Each number is 500 + 50 x the weight over its row's rms, rounded and kept within 0 to 999. Layers, rows and columns count from 0. Numbers have three digits each. The size before them is the row's rms in percent of the matrix's.

# layer 4 MLP up, 320x128, rms 0.181, rows 13-76, columns 32-63
097:382504503488467478549501546581455585609497471573495580601506520517506502536510453473429522535436
115:547502536536492490455490498484489438448703498578545491590515419491495452511534462537436486484554
103:531572512401499570558493486569478506489438507544518514485453540494436497502573595598453460508500
074:560507469519492513594541480397522437488498564507572444597415490500484557440464441443456551483466
078:409471522520477462505483417518454540467486508555465500508489538490583544509555389508558509513457
100:440564493561515497478524454537473596480481464463488490501429497572524432462511456480411534531448
101:431481502512438616431524515543529409532561440525481571538382387450490565544470393482483493432377
101:431500501495481498559482567484518576529514528371451446477589391475499496525467557465406512543493
120:414501495372525551444497539573381414493535528505539519433519531489558446563487546486550520574561
113:511583454470436414573525559491479426468549478508516545444499532536403532497536497574574453381404
113:551489491514525451455550447580421556503500455443451511469425456576497460544561579430380447391458
076:547459567481528393515444551483461507529574518488586388488474452415507591475554452544516514491503
106:408446574546520422530430505468467438459447415553465462509445525521568474491456542449492567578421
114:508597445517539503474512455530526488481600526503536550586490492390473422425474490462460492605486
120:502444538538484494455522456561456514532473489504545528456470403522547516409491577450463505545397
099:532561536615461551473604477489442519498563465497460467460425523530525427489506534504505508469440
092:440456499476562601498432429546538522482548444364469479509466569528458489479532367536563423503561
108:570551525427484440515553514395484487551544519463408504531532500444504584587549454503581482564537
088:485569487442395471526557443526458466558557485471454628526509440546467503467467402566469432508515
109:424484517506475431511551529561422434549525528547485501588469494442531454463396522476503466516565
090:551462515544409499502549455488547495507572551550491541521562507537568564599579522401595484463437
114:567529541542521534478491473414426525523417458488606389504547519480415533543483437359492498455455
106:513520500519499459452497526492506523613511536524578485595471449429523512537396456441476547595482
108:506560477563479553496447486566493450378541491488499429530567504447518457517548577457575492515498
089:578486493494566488575478494553430637494502512458579527447583599516574527482559485448526459593565
134:524432529472481546364540485567609591464446532486541492547509508463469469486483442490571450602486
072:483509606519522484581527519508488524484543463600409556554552484599547480546544516490543514608525
088:502480480474500461440462431517554554477555482543452486465563527495534478537444462527534500508458
117:469511470525558406469559499581571591565395584554493481478436451536463543482564576525461534540503
079:442520475587494462498520554476477525517507418533573508471534428545568550403479489471529426461514
116:416592542500454525561510492468455503509524579392491504468520535532430607540504566426473530554457
114:462442462567473408507607548547518511555521429442531510525447527508444484557461506428561538529441
105:443581537517439459532475482502575479454463573499393481460494502552446402574531423521592457460509
119:447452484593411573507466493546508527520506499547535539572464510439472562491420447409471568473446
108:479555428581566401554485457459420488476494507505442602513454546497468468427488570526471495594496
106:527390512490418543494452649458494394479455523465556385474494456491458456595492450500449503460501
104:509509414491475486517529482550490451521486643464434460526525481541561474541451467537466522449412
098:592531472502514454534519497496497405551639672605600458501386516521567474497428532423466484515509
109:371489520560559497497622500439426575576476480544583532454457553498471456503591484487559518473421
090:418503500422548494503441481481475482630531561452480515428555465452460439523510513506499465582521
102:462504558421390533510571527549568558437526560459603557528547528505547516524516404532533549491623
092:541491482516463464520393571570545411509492520417442558537471417464523408485427446464521459463520
068:471623466514468477508494419511490562541518428532574375524576565553474605422475443577467476557535
116:520541427427485503495495520417550532545491423474496493464557513424595482564467434551527469551412
099:535487472547448414550494517402535513436541590487586424531404430471470556462500471539544519495565
097:441431507421524439494518420494471466593475369542606529549477541437485476483506509511465597471511
112:466563418477514497491569493541501504536534553425418445462497522561498556478486429570473545450488
091:524517596541490518487545462504454462470419427572513505531444565428587473545416476505462447532497
108:497563515462454517474458369501469480541599464526468507449504579548548461419489423474521508427503
130:470428448432497465535513552506507549574547494567503514453538412537594460509459485457497486488492
129:430480606504382500525554520523492483395501527461539471452505553507494556594465547536468579463455
126:552468466507541433570444430480381465448619424441431502475578546515452461477485560521510529515477
071:519513515459478580485481473547523532591500451453463493504466528495507573433543505465532517403543
108:509385561511500564410544577521534468420444563473447547517465603415542460498498532425452482507451
100:479470538501492456438614605448577555518543562544579525518515553448565544494546548495479590453420
045:554533408452548447448373544482484544484497478516469583495479422447483438471506514399560581505536
093:537558529403545527526412407527483488605418589482494505498359507413438501461419507492557463514495
088:490449486468568563567477574567463521522563534460505510488488572518436555599516517570484454537494
086:499544510490512524587527466624446499547520511539383444420526495562518537585406454483499485482436
104:527577469541475454460534473472532478471551557424459551562480470525520448538606486487478546411558
070:546498547497527419496460523520438486528538430531542565565484607629548552523555462496433438516506
127:556478429525486511465460426520474474469529480536564429443443536489481463452441496613533532380469
082:444512556432493511476549536395493536535459523517609478559502565477410496421510421473434509519430
081:500524423575519607572532604480520510509497534493531479503575499438530424476550526490520548560409
# layer 4 MLP down (transposed), 320x128, rms 0.147, rows 13-76, columns 32-63
094:484519537520515507397489487598527549531524602446533465573504448515481531507565524516465605568489
095:483508587489487468521531514499507490474448398395438490412542494614516490504390552544552542458494
095:520579504565453497449616599501529431553494479452532381550497565509569444526525541530497580528543
092:507519512532485503565533511575553523456483453433516494539517541505427564488461540536506409475488
075:456511501577526457488513460462529474397446505399417488464473488493545606486559484547542543558505
090:499489456462566407444439473567498507504511603505624532534422546515490581572478435513516461502437
106:569525468551478513374493500501500463443517464500528550586305503440519527555474605473350494516461
090:515549472487518582446527488417523555446482517540502495401536441458551481472388538482544536528490
108:498500520479491519483464509505521497584504591487491516437535511456519573583617445411526476574544
095:523567512460526526408478495501446447484564516486521544592508500443525449391420477558515482460458
098:515476434450550470481578527536532470532526496501491506545467479529467481473569563509514514501504
078:492484487491584481515424547564487559483503428516475463485448528537470482421513392486505471560512
109:428546509490567432597553514529441484508547513537533571446468511506649457427503452460461444473489
100:486491455522472534502498485479525533442380455487427489503546427544509527536648417642507353507523
107:495506503436406517473621430500564542493440562487530452504446480462444429503518536498514535542568
087:517534456493478461452424552519488543464530438489525501504430457483545503444532511563468551439504
093:511495409550540467574396529511579499459499576545533487517451458510486595497526473475580478379530
091:456466526587446584471456483531439402513500581341467465451416494493587492554569487533497524508522
106:449570467525502441600514553492492399534521536540443456426544547482521437480483578491450429574451
106:539497450433583515577537546485483490482536463588411447556651604523618491439428488575454488628513
107:628525591449506490538586550513448556432495532446473546481481525455492578467447500553590583509488
093:448431537489504514491463529544518520499506606506487490407411506598504514588477478507522394499515
089:553495483539541562555396464453507446397484552480549519461581486503467492459578541483519374451483
100:500388492529541509511422511491574522500584537583527580448548480500576478525523517550417498410376
111:521499443548499508472521515540519538493492531528431476477582512569485476457577370486454554538406
098:532553490484488471510551465532535502612499450391491536625487411545481529533452474546516446481541
076:536584521460511532478493536530553496468566493530551431545436459531468529515469484442505473530355
097:455506542434526408536487530564489448488478537590484452413381522571484478486536415480503503472485
087:530528479522514564376528533520479598498470523464589482470567529544520490555529582552515573472389
080:529505527456488447470578440502506546441478450601559456382542491477618471510500429495514501554443
101:500531463481422528636486501513502427585497511512501513418467573510545556479534481428422436590499
101:489408468446502482493495470502486458563561489473454574506482558410544529544525541470559488453461
099:423574422454508434513504611486563409490496438506504515469521459547555445460478450524453460473405
098:448441485541424581474490521517471546532513538533486444454427484440522557500439472474498605520485
108:459478527573452499561430554566415441431546483511538503460549447489499450502507525558458468498485
090:492413541476498497591413478489492545477509513455477603471551587455550502527432426482484449450423
089:481531524436639463511436498532509513467540526455508562479535487518450507575513524521392494463419
087:555532476505440460494477499472450523509539555454530436441572457481493533507565515582517437500548
100:492424578560526540435482497531515507477594523451543483496558576460543498477462490489492474431452
083:449546531489588421589464536495560499502536580564615477504448464504521455553468495516553483509426
094:530568581500417476502555425552483606513499570564463483492551512518451637499524541496475475493527
085:459444465454484430487514486463596399477516469427532551526400561488550508414408475429471522494524
091:464517484485499496528548566550517504536544459631559572493523500473520616579505508450524571478450
101:528543566419533574464462582558436432455474609525492463516604506478444509504440441499534515473476
097:571470541510481527433509513532442528527573465422586453512483452444459492605587496508483535435398
103:490495498483521383603495478502432452561489620483568494491449475543531527558527461485477386568381
108:544482625461447453489561477478499490569444531530529426481397539397407529534440575579542599446521
093:555494440510393540539455461534494417472499451413573550536392556504518527588535527454551489524521
100:489463538437382541415447491571528473495546522561496366560491466461485567427602454506598488516533
135:475451440480447393415492501491495468505535453429469559519509506483500531500502560516458446535479
155:388559509509455493532491552460483484570482551456525523506462517450631498453449471649490552436503
110:482465499524548490438496511438546533534554560514523507493581561483472578461496551488399421486481
075:576493459514559435423459577556494539469547555373543516446438576435539489402473534547566524578456
097:425482549522552461512483580450434588468556450497645443398479502455462497559563531572451589512463
130:478507414471510446420566530517540578505552553390486519468487452570548542425545495484472424503428
042:493541527551588529498577481362523410526498474530566568576472576468454622511528441505536488564510
111:442524432525483464494522600538530539561523610467504491538451553444622405364510508463549575457425
096:498526457512601453427463471510424523630496504487544513489548482510516497557512465510446542449485
123:485480443548480473551502489521518401487549510550526466442353487506469443484529553574471475440463
104:459560461486530493528474514478442606523464552467541461443513414396490541490510419510548477500485
068:527552459444557565601465480571462493585481518539548558579553489507552503568540545516395443470477
094:505438510528522512505594504584527405535414504509501524577522563609511520535529655518473454469568
084:388511544478488574599549528488485524498483441466535529574481538549480531491543516393482417513491
098:609458475449544521548512471476563491501519483491441420548500584533545573524549565560543545510442
# layer 4 MLP gate, 320x128, rms 0.17, rows 14-77, columns 32-63
094:517441481542504602468578500482522553423556495542510516487549435503445489538561472468485584488498
101:426653569534416447489511479523502488543420515454393568490481496577501594422526481411553450514515
097:541509458478473457607534460410543456524494518506601415595437476481479562440477485418451514514486
067:516458477531495523421424574629633487476436490460438452435560520476404385446456489465475475430448
088:492505550511558458356566396517508385557502510459480570470448461429425464494489549583480407583573
102:565505553490565457489497590471515514446422594437563410478574540563564423489528532437547468517524
094:454491439535585567517479485423500491518513461409547467445591502412418432542455590420531450483543
095:578525445525522511468460410547514402553472511556468493436434549487492503584442608446535527515565
114:431508507480535504512449445416446550493435599508495459459456484516480557518472516467460506571487
109:487493478532474480534554421496431464476553497539465513426406426505522539476517553445423556497526
087:453540489508480519435548463464580494549457502596509608542470554534510479518534506476518415536451
113:514523559576472531563454451486525463537584496524380452459516520531556459463577467428404479472456
105:526511548471523571447401488432468477527582508503568493540447408462444429473476468429437470522449
102:509407456465497518481512549541546448429542487459528443421427508502528519430611486502654505476548
099:452467445479536555460446523533474564527525517472510563461541526489455466482506468538542568585499
095:531481467505376420476550547457462464580465575607514551540558467445509534521466613493453583437448
098:559468472500494575529484426454559513469547492520592431510434481499539491466465545563557504558525
085:501534447363388523505493438487464462549437476488402635527535408522452502512514428584541506512537
108:531493459472432463531569451502515468543410543469548472523488472504448524462505551491478453506487
101:478485436518454486367550508545510395473543540587442562548589454502517559608542554486486496486563
108:487518478517526477589563376436413520418498424417591469506530499501516488435472577507455575572495
094:504401495488500543527511515472451424544530604553470511589494416389519542547467534541453507449577
091:470519452459494503508550554439527596515509478429460474416477435511404467486526488530455508483473
099:491460523547420537431596520513535381480517498546461523497399436446492503547420584474500581381491
118:506508531476506323455507496543488525506480511412469447450489554526530431554514532501541469524608
082:527419426517493516389503477538533447469436517449604455455412475425421522419484511553461530411500
096:489485503489510526539572540527406403500438484495475559540400487491450554412547524481494413468490
105:534497472567435451520434523476535541523511482529443510435504445529444576461573620577476555489373
087:634422510460536528583474550574513466489484509501463505513484541406524527538535581541484487534460
108:481542501514506479524511510494582473500471578512495586374475529495460583499500587408486609529472
095:518553588391554580438535537457463460534400501483502449514564476504547460528573542513447490558609
103:515491472485470436492461508460555385462502561494441436455400439478469500522552420485472550440466
102:539497510422539457388572516442597502535417499433426414524554536480520415492520484530638524532518
107:547491501543522502594491527467464513551513423532510439509627565425512596504497587422538574518502
095:494494469500464552474440505437474445564414524455520439491500504525541541481529505539433464388541
098:569599445461465505377466508480516508398519492436421461448520432423495527491521497447540450483449
091:530463498478505452477460448497444433587567485528609456571465495561542465497566519378397481474490
093:537556518439471485442452504560546429542500474498453448447616400611511571438553496532459493610590
089:411584539403457545385501523410499487346498511498502527450522532464494572544513422417478554497468
111:485530523572474466514456464497476511471539484516481421502483517555458529484501575449538395532442
093:521520432534495509506493546516466503499588475503573430485580511462517539550536537562463482569460
083:442561503481427436449502391502473532556553418539552378501552554570511577441470427547468470527533
105:514487500537513397531491492618453511414510483491504489461445517486494542520491477552510457553524
103:415494392485542529478488472449488495589542446505533505523589511465434555657442517548509590436521
106:414416557466490519547408494495573468519473525416472418552548595512498494512504499491452558453514
115:554502503550420434577417471473506474467557480532530535518435505427502540556500605439505539519495
092:477510495407468506434481578477542498546502525441508459501467422500482477472570545503561510497490
111:436454428507483544578561536566552503558495589505516456370488513455459587579556505436507423503588
130:446531511585525474483449486509506463480556512537556474531498588453548537535513534514468606569533
120:483464620394430516552546529538572411401542496436583498481576527472525523480450529514442653451451
125:538553592527437527526560485443514495494413511535570444479402551428486575519439518389480461512456
079:481536648395418457494521390557542474584478451489579554510448500457544481513521570517549515500460
097:447538443624443496496465532483472476545491565462486442477521472510512515548516560539496563449497
102:472475494516479489541477451502608508513547521453551595552450582445537487517476451559432520490444
041:514375467478558422500419485482519463498532459360467584525496463524437452539513560424455603507551
098:563577516477524510457417457482543493539422558519471453518445503416411490526477559457516553495403
091:500467507524574568500445557463520546534561523481585502488498508505417553609521452567478522526520
101:480448492541474479485394511371495523452453480400538538599508506445506485452609559399480547495533
094:527542541488459465485503477499507557454617511465524549526488398510463465541590504532490503427551
062:476478531463537398530546516439471477535457473481530488532470457529515513564525490587476476477479
112:589473443549553466424503402443530498497492602584508535431481526532449470452461526540548493463433
072:501536462570527474478523506505524539576500492503480549460513423538518524488436468534497394451489
096:536486562412493388421451430554500472506486509516495514531464518526482532503447511514522455482596
093:417524502459566533530376461458472558415478535432408502539464460469528512491462429518601473424495